Weights of a small GPT-style language model, trained from scratch on English Wikipedia: 2 heads of 64, MLP 512 GELU.
Each number is 128 + 32 x the weight over the matrix's rms, rounded and kept within 0 to 255. Layers, rows and columns count from 0. Numbers have three digits each.

# layer 3 attention query, 128x128, rms 0.0945, rows 0-10, columns 0-127
103132111127142097164147110124147134126114149125116150157143144128170139074126132118121157219185116089145122117140128163134176128135121146144169159127109153099141134141142087133088118146092094118102068148083175104124117181161122157053175070164075151161138186139160151135131095130094128102104146128127095172108148123156170156134118041142129121124201150106110139105101145132093139126141
097124171129140110138163142102130149158146138139108142127122141107081114080161127121168157125138192134128130171104138093120143172127184091148116130123140147108108116124131122162135150093114120110135135141116134125101123154117127123120150138097111120121136118144122125089122110122185107150095091124123164146103134125111149105110135114108164074116124141162138103167123140161096176124127
123141127154121112096142177118084112134130093070107108162129122122111133134122147163107177132126098111162127111066119125120134114115138104133154126112147168093145098104123133156104103124132084135087098136139084125103095122143134133107179105124108152150148137133135095137146139161122162091139137157138147185148174153153127132148113126072074131062154143105113105115144117143115133138163
112102114120069122130151170127172109163087161123144081147142095129139119133094147158074107091139090118150125101125124128154113150147098095136132142114153154125153148079109083104086113149102114109110150134126111160142124138081115110132116095161123114152088169096149126138148116130113152140142109135122126127161094139096126111154123154181076167114101105159168137120134099127095101139149
096092127145155131158157141141157138108145115118066139141119117111135136146165148146077170107140130108153096127138095148131182162152136133177160141077115140130173133058108129164114126116132112106110113137141106193137089149102146093128144114129091125127098170108211106150127111136090129099150120157163134144156156101148169088129158111052129080080095161112102127130058128070112178097143
131134138138165130108114114123123149115159129107145112117092114137092090137172107126118130131143099125162117128153133116130147133126151122131148110102143148129189115095119121140122158096111133107142105152129127160132092115119145142128135115092117167142184148113094135128155135152169154130158149135118153111121130155121135109121135177095172133089092077104137109083141119146140130133105
048120143098131101100114105125166161129084141107152102169140081145089144085110127129155087097182194107095114126110136067128114118180178102110078126101176120108099098032120108155104134109087105098118113173173094138116107142138201109152100114160125170111109137108146142129143074173149144166122121124134125147084114112123149112106157170106090116114132108114160129120143141192137132167156
112180121132126164135091140150143102084121126171119176134145175159127141171204133116144102176114139168133100162132130099114145089114088140136121147140118107147122161146178125134163131136099120163177098144100099134107125126144103146091132127143123066094179131184082169115119161099133109118092140101129169113111135098147093164079117076110192080153172104125141140158091131161130122118123
133150106151134108092151096133162086100123144124090164140114148142154079113105146114111115171117085111140148139144107139128122111135117128087151118140115116144148149164141170138119135163163146130123097144127155065166134112151109132133136107112124145177119129135127118102109148123096157124130173148102117140115136159134109126142139129115136132110144095110085066097154104165142106130123
130130123177068148168088132170132094140104156114166162116108163135176109162126146102112116115088123149142133144113122149109072136130103158109126137167133100119143125160177147116138128150157124171157116119101165103122145097131154137164120117145103130121111069127072140154112136128135113114091098096112147092153111145144132162183125130177118121145102120148198155178121141112100112185130
104138138117131135106100141124158131100098142110135103121091086162134117160121171116102121126112150132126139090131151092202118126119140132129126140134167184132145091074123080124111133121170127114109095122137093124141109104134097142084089148133149122094090148133139121110151105105143172129164106139116128139130097145116093166184136127146075126132128151073105127130181131130154086140131
# layer 3 attention key, 128x128, rms 0.0926, rows 0-10, columns 0-127
115128130138120085138163138141139120132142156151102106176117144155104167118096165105081102202137084065162126145117118135121173131143168098159187155151145160087123118132126160135120094181143089094128093153130157086127093167170132144119211083127058120149146170129133145134125085125137121091122107145148140166149140139155148168148103074099135073145194126096090087133093140119093151158113
120124124146078065128147129130178119152168131128153091178091073143080158144127131132146108108151155045159138134099134081104135116153152071149132136144117112102158129076117180172118118152139151104142119102136110128114172110103164133150096165165173113127172112092114152126131088120131105139093166136149126157078100210157093113102154124092139172112140133146145165125156140151122144090114
144105137152123074103132124103110148109135138097149126157170085119115130149155140127128152127144107139097150117118119135113173112106094118147123138117145162099063104158080151150092109161151063109105125132156120176151129144108144096147118139097128121139133163145151126123114158117098147109139136150093120139141172142147147138163101130139104102082138122118087130113135120137153123144105
111120097089125151133151134165165137138066160111149074106154127110143074142129143095095135124112112167083068173149103107176092132136081107120147146105152122127127137093141119095118128183134120122106173147153136150119133141108151096196125140094107116116131116165150128147119128153103090126144126122139112131138115139079142190137162183111100147104107116124192094097125139108122156132117
128117157130131181132099137150131132110105145127104162127168110135176123120178128134141147124186140135106060164187114089114208135121075115133153126108175133135094154125127086105089122134135078126105120145094114153146087156102155067175110129086101145135183205177208137140133145095096151148121131148113159114174147073123165116123144124102121085105127088114118137112092096084129142142123
120146153177134121134131162067101091116131148121112099048147103163124114095167103113179141099124158147134148140200141111184138100130116121105162102105106140103099132127123167110142151112132134134117118150082104140189132117134151172159101172071133128123177168150161144139137161144143193126165146124104129141115177143119077131093120151149193110099136121152111109143155103161183148126133
064141103100101115084164129152148151127107107120087118130127081149095073092122154120114081146143148115101129099129103078146120151153153068118092114137137113110132130060115138132114132134130148087100155182108081148178138169103187118207103176127133155118159137146196159102144133169135093156128150136128156142150088174110124105101130173083114134066102144115152110179150119134159177153158
132140138136172148109121119166154145130181138148107125146122157126142178133165121103116091147117173150190144152113114090143138127126113173130147094158104128128173130130146119141099126077127117190133090126123098083108146093190116124053127129173124081102142114105103172092114126124177086083145147121150150125169090067160131126126102076154172102196162138175124168170125129142097118130113
107163133128140066112132106095112106135113145093126168125166133118105108089096154119170131160120087120150134121119113136128176128120138113112109135145139123130110121205106142149097115126152125103100111125128145103147106135158135148124124109113129148135113126115128131079141123127098164090117162099126143147130129155135139114141019107148127109133141135137119133123168121139110110147084
117163147105139097132143123172152128138152132094119125137118157077118155207117107129108114152131104135108115089099171146135066139121176172123159139167103167112202150154120121130153117148148155124174140120187114135090174123132160153121112125152158074130103084123097150134125130142103113099103123120162128084118100153158118163155142126153077164140131125165164172120170147111078141118106
111120122141154088123112142151119148144120122109119051108095119117106154163110172118138147149120155094134147115162154106162092091136182155159145152151086153121147075101112122148103102148139140085113119112168055164133101129095156156129109133107161084132161102162131169099188117103150127138132107156149135122107148164153098131189151118149102138148109183055127072131187152114114162158120